Part of a small language model's weights.
Size: 6 heads of 32, MLP 512 SwiGLU, vocabulary 1024, 7.48M parameters.
Architecture: RMSNorm before each block, rotary positions.
Training: a variant of SOAP for these matrices, 140M tokens.
Each number is 128 + 32 x the weight over the matrix's rms, rounded and kept within 0 to 255. Layers, rows and columns count from 0. Numbers have three digits each.

# layer 9 MLP up, 512x192, rms 0.293, rows 314-413, columns 128-191
135152109184089051135127121161139113103105105123140047061138120099132148136184102115117070146145093145074164180125157115124095154136107098060118117113101108130186079154092119142176119151105117
080108119135134132144185120182146081119159090111134112147066105098165128146162098124113118164065135143153120123151151112133156133117192126109120176106117119089097164101156096157156116130149073
142135198183105135111135196111114118121040098099139197130157138151102120142162169138114159095127151092083122113149132170161119097092090140108123115154169131136077155109132127121150106145143085
062120092144131151116102150125072092163174165041095113132175108100137144155043127118080146162176120133148132121152105132142130066129165070076128158125121126162155072174114132125085101168152139
164094185082108166043116209155115094079187153158099092115171172142133093143077091128152152068119107091116132146082099108137128139138090122145118084153122106193086175137150097141152192115122106
136166126136120159101155153103144120043117166190086135159097088202160109191133131153149118107138096133150091145143123119102111109123104116160122123071123100151152120092125146158124117123115081
136124131183126106156118148094126140121114073095150124125174159099106123178142045155157088102071151063137111126118101170151096120110114146120178081172173151155159152147151137130136167167142171
151118140081099132137130169109108112128094122162179153124132165102118119114138128131145165151166128141157106171131161158128167091142141177097125163119157174111117134186183179187165135139122123
117165172178159121241140191142143101099130107086116121181165133071120149068137173185126076142134175196149174095128165138105157092143131109197096144086138119097152156146146162133096107096156149
143108113161097196161156107147113172119178177101063157133136114138136105156109129188143132156109159120091160128149177140065125119137085154132094170123127129105124116130160165151088089128137178
079106163156148130072082149160119100165062095081110161098134133122134094117153183097095137152128071117152121179155166103125149146124176150115128099161095115160125070155163106132125143141151160
067154160190157139138107129171144125144129139195151129113111111089120089158154133131107139172142144115185144111110134135153150155160152124119126159095169110188194114100136131134133168110096150
183180085178192060132148181166156164172092107168171127140098131119089171161156150131154083122134055119077137159170123156169102093101126137188114114121190176091136118112096095145102135140123138
181132124130157138199124110134114152119125072030155119145117142191160178115167150080130095096138120183170126112140108120134109124071145129147121126105073165088093201128178168139196144114125101
130086119097098186146100192092177094146065087128087116091137107103143130155087123145127087142140103152163143121097113154111149199148150145146092083135154122092069138117097154132090118131133135
142177104086144165100158106185141078122132118155095145109112129158123059145102100135110162138106117128118129095123092159127138133133158110169173230149098181154152121152121086118158118063105181
134140076148181145084113181147152189144109149106184133199155110147147123116104142136146090132120141089160088066117141124118121214109129135118152124128149110091144077080107106119074101089125142
109182139105056150121097154140104150107182122159128107147162186098133140111123044197106161169054124149119117145087131177111100123167128152113137133201156112122087090146175167093170153103134135
083119189093180180116154117159132099150116101136153085075197111104202053159157128175110140101122138127160166119133125145135143160105112108101097146151134191135081144124107077144126148129100104
125152107151120110116102161123113082171088078124129116204066113103179114106104079128137134150105122138140151158146115159173066082185154123130100086161147111131113139107112136119130113189142132
073167167142130120138153149133108154137144129079089063116129155144115119149130155117094135150106155159109121204104141124081143090158172166128161075149122131091151113177161122119140121076111129
113158120162128103075081116096121150152108179103154109122138112157113131071167101078131127113125108100168097143101096134136161154135108133105155103133106134150067118174148154206187095121170117
116099154139182168207106164128087135123159140132066167128147176097105152156106114104086127113136163161099102160102165127091197160144105177104167123184091125181138149135140132071156117100123110
110209125141143144090102112179106117187084205130114095166142166096124124095090077138131134119147148107116142130170128155172158160122137101095123149145154145195203109189152091124106096099092113
081137096134053160121156141141146154081139156146148109194089065092103114115172084151140152095043154175057208182108063157064078132186124161140111056121143139144101150117170140096129105082112123
152134125100056109095184116141115097122150144134099171126110160153131121160162102189126134092151122096157093141136102090154097113065099118137119092095189122139136075116114108131162175108147141
121122148171180158124173116109119085106143160089120106182220117102086142175128104158176172155089085147116112134107108163089193108103130128098082116072136161121152173137117143069129142112123116
112143090130168155084172120128106169097158109140214162121118107114147120100141132121135159107138237118159127063105106137095126100105136152174158109089077056212096164133149130094134117132136119
172127129087121144166113097174114092138116116158117123124080077070126114132175119100141120170133146109078090120112138095130102134177077118142137120123125102070076142127147117088127141123178151
149102096133165167046193088133098160092149133136121097161100074124107122110139105143149143108174123076106172126075116140145172111147077067080136163127115140104139151165122137120122132137145142
134169150154167137149140110165119140219129111160190117129147144167162151173139179157059075152117162134129121162088104101120115169055149100132149155143156159131135132125154108167058109072136124
134076136085104127148125113106158186113128121129159127150146148167122102172154156201094107173160204120116099102163147129153073119144173097105158169158190114143179183087172141132123153170180116
163072132197156127105102105105131118119117087092147170109150114110151081127088154106193142173099130201148119131108133131114148125088109161109125165125095138108068103079089132163115113149094148
168100156127144151133118094098214206133160143058095133113141102107118148154126122178160114155135133132159080134106174103112092096146161179156098105094116132186099150190136104154091111061111161
098141188102108103170129122163116119149089106176073077169153128141112162136174067121168150090141119124137171142096152152185094135064123068126154142132132195156105098108158170126078166158144128
107119135126087102128106109130105190162136108088110132161081087145118181188144143155080210194186177162171129162079142101174132089170165084148119165107142112133169146071087088066163159121130144
158183146101150136115127228188140157136092140168126107096150094114117155079129183155161108133172119109089139131164115128126066082064178098122079134141070108135126142102121136078118104158169095
133186120124101151145118085088083149149164167162159139161110152132140133137186142111108122158133131080145217163172111115101159225104137182161115148109123105137106141083128128144120029123169053
112194105137129156138136077155087138182144063147074133146117181179111120178114120137167091150122156154199157164137154063145185077172103115152145146165095128189088112091134116134089074159127091
148140129132121117136146084120135159116174141124133083134119130117112086114124121108145078088133064144117121105103163125142096197142112147154099189127165086091190119071148146141127156065100199
118182154122089109143166126086102157049152094132106145174105138124143114086166143182094082193109109147150119109168176095167113158156090155106095152106106145110171178080208108142120119205188121
096178088104104104185213084114131126148116116144140147143192094164101133091142137091087110108123124152118085128140121175146091087078165160099102087175132128107099170164188151160168133116098150
081114137076157122141193090152152125141132127133093134102087156143142111132161161162137081148119173194107072095147125137065091095097122132153151142126131089154148134106098124111077099150129111
161128090084195118123136123110129096128076135119133146097101147131170167104121171120102123110168128123159119101138132146062111171119155167117164163134147154162066100112075182102159123170159108
128138135067085164102157090100094139151094161092119131190061087115115115183122191151124126187163091149143135182176120131173094137205089098128128049155089132153141082088135139161147139185128106
112123128161122149104165144143129137090138154129143163086046062130161196146209093164121140154141158102071133148120162148140114160188148107091149096098125127163170126137139159083176120104074121
103176123071111202139083097149152122140102074133103104109161137140124163128175095182068158113147128131149123119188118127137138181199094129102124145186092114160105129168131063146155106115128145
101126137102082127098126120168115115141183071136083117096125136120164118143083111113111099132140131197151111179116094138125156119158131156116119117141110146119127101126164106104095118147119125
151085124050153092154119139073136130132168131172118179107142131149138092138146119122140134200113117098120122127139160129143128156092118157173224137135095109100134127148146115139146139154136199
104138114129131139205116141082132112141057159150093102081132156138125141119122079139174116093148174214045140185074163134184100227133059175159119144184131139138087105155107070119109115133124191
106176144094126106118109127074203120086070101167097129140136120105145115109110142102146123069085124092187134127171107144169170165133145148123159080099122053159128132139095087105121103115123118
170137169108154132165099139116113089153152130125123138148084120096050158105105168104139142148187129155078138154143097144171088099093158149141134094128060156127123140127128127113116119114171091
109166082107122117163164101165149122189118111117160149118065101137198121098130129131073078083163140045144126124143112123145190069064156089112117109159142057114108122121169069161113161072155141
098141140125166106140133100198159173094128160134107133116136143031115158138129106149173128157121167171142112155132132101118170107163139135180148129101104120191152120125121104110150068114148119
158127084134107134204139077132151083159082153096091154119104127115121055120138207125139169118130152180146151043156120178065177097126118108152143150111103117112180113094100110156132171138124149
122089102125075154069138131130157121112117129099095147144172114093166123039101190102149147109146076121116156111143075153135124115131075179152123123137105138188127157112151142131085129151111139
133168162102175121154109113141078126137133168093137133099137155099148055115077091104137104101104111150130113191142084034108063122138114161132145124136159206096166125092121126136204153179173149
178142131159104142150139131108092134106108149124120111174153140115074083139108133094124107114106196152102099104102123154181158156157074112132119123157146044115143144120103108157137100139087147
154072161113144129195117100054169157092139150121110146076117139076155156124126157150152130158146071210103144075124104117122115159158088185117158192114122091113133109205083083073146123125162173
120106099175153131112115113065163127162144094138128118133130146140166128094150101174083132163137129124087189133134128106143110093118141171117157149177089092135130154106123104061116067144114090
100101146131146134096172159123027070129126118126059099071124117175117145119098072179154174037102129093143092108118089105118131096119061162144108093151101126099179116136112128130152135096105135
151136147155130116139165088175108163089164164107137128142150123073136086085140176115138136122173139119121074198103124142117129123147107176084160083145095082182136174114154141128166100139101125
119129112121082114144091171140069161140149138171119113222100131107125074137120134111112127145078120100115108113126172123090169150136217120142156117119117165122154066071165109128116105141114089
111136128088163200048123071109118146084132112117159134098171132111112094047152133084108155134129093112102121102148212127119140146154133068160131134143141094101126064118138102191157159179163116
199123082119105126114142097084156149104187152113121123130147104160135146123086198131115167103071107138132072112089117113140123078114147108057130155120111209174140139144162172093131097162105170
123138164117121132127052130150134135148150104115147067088125149105172186119134171127096115120093126163160151092183113159117178117074147137149171102132143113128168138093161136141090109158065106
091132148077135191134148110078110129133170084114127143158109101164071105210098157130126150121205181159093151063149127095136141162097115122176087106127146124143134124068131123121076100137160144
135152169170121129094133182101073159092086096130105176105124127144189141132120121076189153160156121187134154096086084098123165199112116149110164125122104122166218114112144143192116162110136118
181145138191099126141102163145137090122107167091139152160183113095121153139096088093143156125168158196140154122087112146151120170103165143122083145135138156109116170107100150158142135100144128
117109154164162140174139120080157168090115100097081136083096128047112099080142090100142173095157136114142157087134082096110124167113121108212137116138059193128016102148066185098141123127147064
158132125172119117133076052109185146120098128110074163181167136169117098139094126091127159083149135108168146115123128032136163095127045053127131116146150140180131080107161146149142116073155081
123101154081114110135151107126092146188173139115122107190195106104146152129162163190174133137127109127112188168177141101128160109117120154147153137122142084162084148144103106138085177142113098
126159186142109126147139139146124186133165168115137107136153170155124116080083170129171079108109167127138081131101146152139133103092141065147139134123068155094080152130099082123214112115158141
092085141149121164152156090154229046142098114118147140167157098197139127165120109098168144127088174131130147135186126127076125144079165131160134105104132081109157189108129071139097139176169137
111144139164148076069155204191154131101154119120155141182163135056121102143136100113124109196140109146125103133187110166128131110161107148138113118144189105139173147158197146184132139150143120
149106126155167104180110138147114154106152153126120180160130147096111101136117149164131084179142154106154104134172156142106169183158142137148136174126136088138226177128205135146115153066116110
122126117140118126055153145076164142105122158130136087149162131138107115181145103081150143145104193077136123126094156114107142163081163111083158056118109130177085115153130172115108161137151150
061167120174153126127177105148153135143159084104149107132071111172149134095114104206112171123158151142120098118145121171099107137091120166099130071141154106165136122153131132096119122141059172
118128099136153124134097104089169140133085104127039151063096130095142124146212109116091111131086103135157162108132110139093156204175150168121170109079185154158178105098116064159125161075125139
093048150125150188142093135107108163207114088139161081100133124090152093138152167179109148106137131132116099099119119149118157126157143158088106105144134059152129115102147117132075097129142129
160123129132104164081159116114143122124087074145079154099137105105157128135166141103136157153103151138069099093110067169174145192133132168168091145152130140100145109129160175162109153118137149
188145116105104111097109141094097155116146172176107152110120113164104144128060009145135165147122153157131109107153088123155112057179155058116121157129171062082142122108142139140084121153171113
111174147094131097092063158147106168193216153093064093200113112177156151166133111103107091161152109104099067120142192174164127103096148158146125098120093138138190091131088118070205150119185112
100150064097151126074112123129119091139108125118168104135130118084111161153107112130108164159122135151187108181169098100140140193129106115153175163028131159111106122107113113085095109132046108
160112197138107142150137105120105157147115171085113123134131078094163108096086053163096089134150086110058131114140111098160115146076111100138100193210149061073101122150134105133132145131119093
128171137163163120119164100101133143133208146143164122164153155067139149175164134084122145121157105138148174194132164146112104153153138104109146148160106095123075146145116121126099130126107148
138103127128175118127133093167117194150076170190093067187104057135130104088153146110104138114138160121156121174186128057087116078110121129109184207163165088152135170115110114119141162104135091
150138141116095165092123117144116162116153146123066160118156047106173098127189162106133091087166128121172151149146086132101132126145103082138194078114140140126099098129139147155126156157173139
075114080113176098084083110095122135163128157094039174159096136143090104130149165142174121075115138123151138083093114143122153117147078149088113122129170149126116107146147101218120139163180071
125155081184097130121092131036123185114087104104049158132060169103101179093144145121127130175089059146157152123110170128126128157060163165187133188112139110149201124111089118096179132161128095
141170113105152216137144130110083096120140106124150139162158135128172166124142138124119119112164117147149143102096164090089093157127116122098138190081131134142097146106102113192098120156121104
163129104124141078131136147106148088116099128136105136152163169155088174195062138077143132102113120116171086120140101149104122091139144129149129141161117111114119133184109118188151124132080173
113158123122136163101168140116168193158152136162137142153160117100134103121140103097176066083137142133143150088155143152104157168037115077103126119082091157115080192036138177162112125138119151
107096172082072118139133176100116122063134158175128055182176119070130101122168140138160118119077126097069139141159184141100113044131152108154135130079120133131136140134087178125114162148119110
080130157158166189149099129096155112079154128104141181121151113104073116196161119091150089160110094117109134199099050150129114131141167098130195140148127166137152137134072144104151130183098147
101158125109214115146118085255146104117152175136145102133073130173168160129109177133099144180100112100158086184169085135189094076132136160142095072111127127089077128146141114131126188109135139
092125105156221150106062139064120090094103152080075141161059080082106120129142117150155102127072128120146096118160104114130111156090073110158190099137075078112095140124088073093171132147142105
109140136195069105153070173120105144108103157076124082092142143153121126157114136153113119092062117127113109151134151102158158130140070165142141050124133136034124071173143205135147138129167115
156139129109087123137124097181087103101112141070151190098134174130106102157135151089136089087110068164150157110160128165155154150055136150122204131074155133136169136059135117164179106104162140
127167125155114092100104198119085099124132168097146130092130129148178185099185111109153160160186125120131086097146135108156116161154144125177063115138119131165064094171138111098161150106114080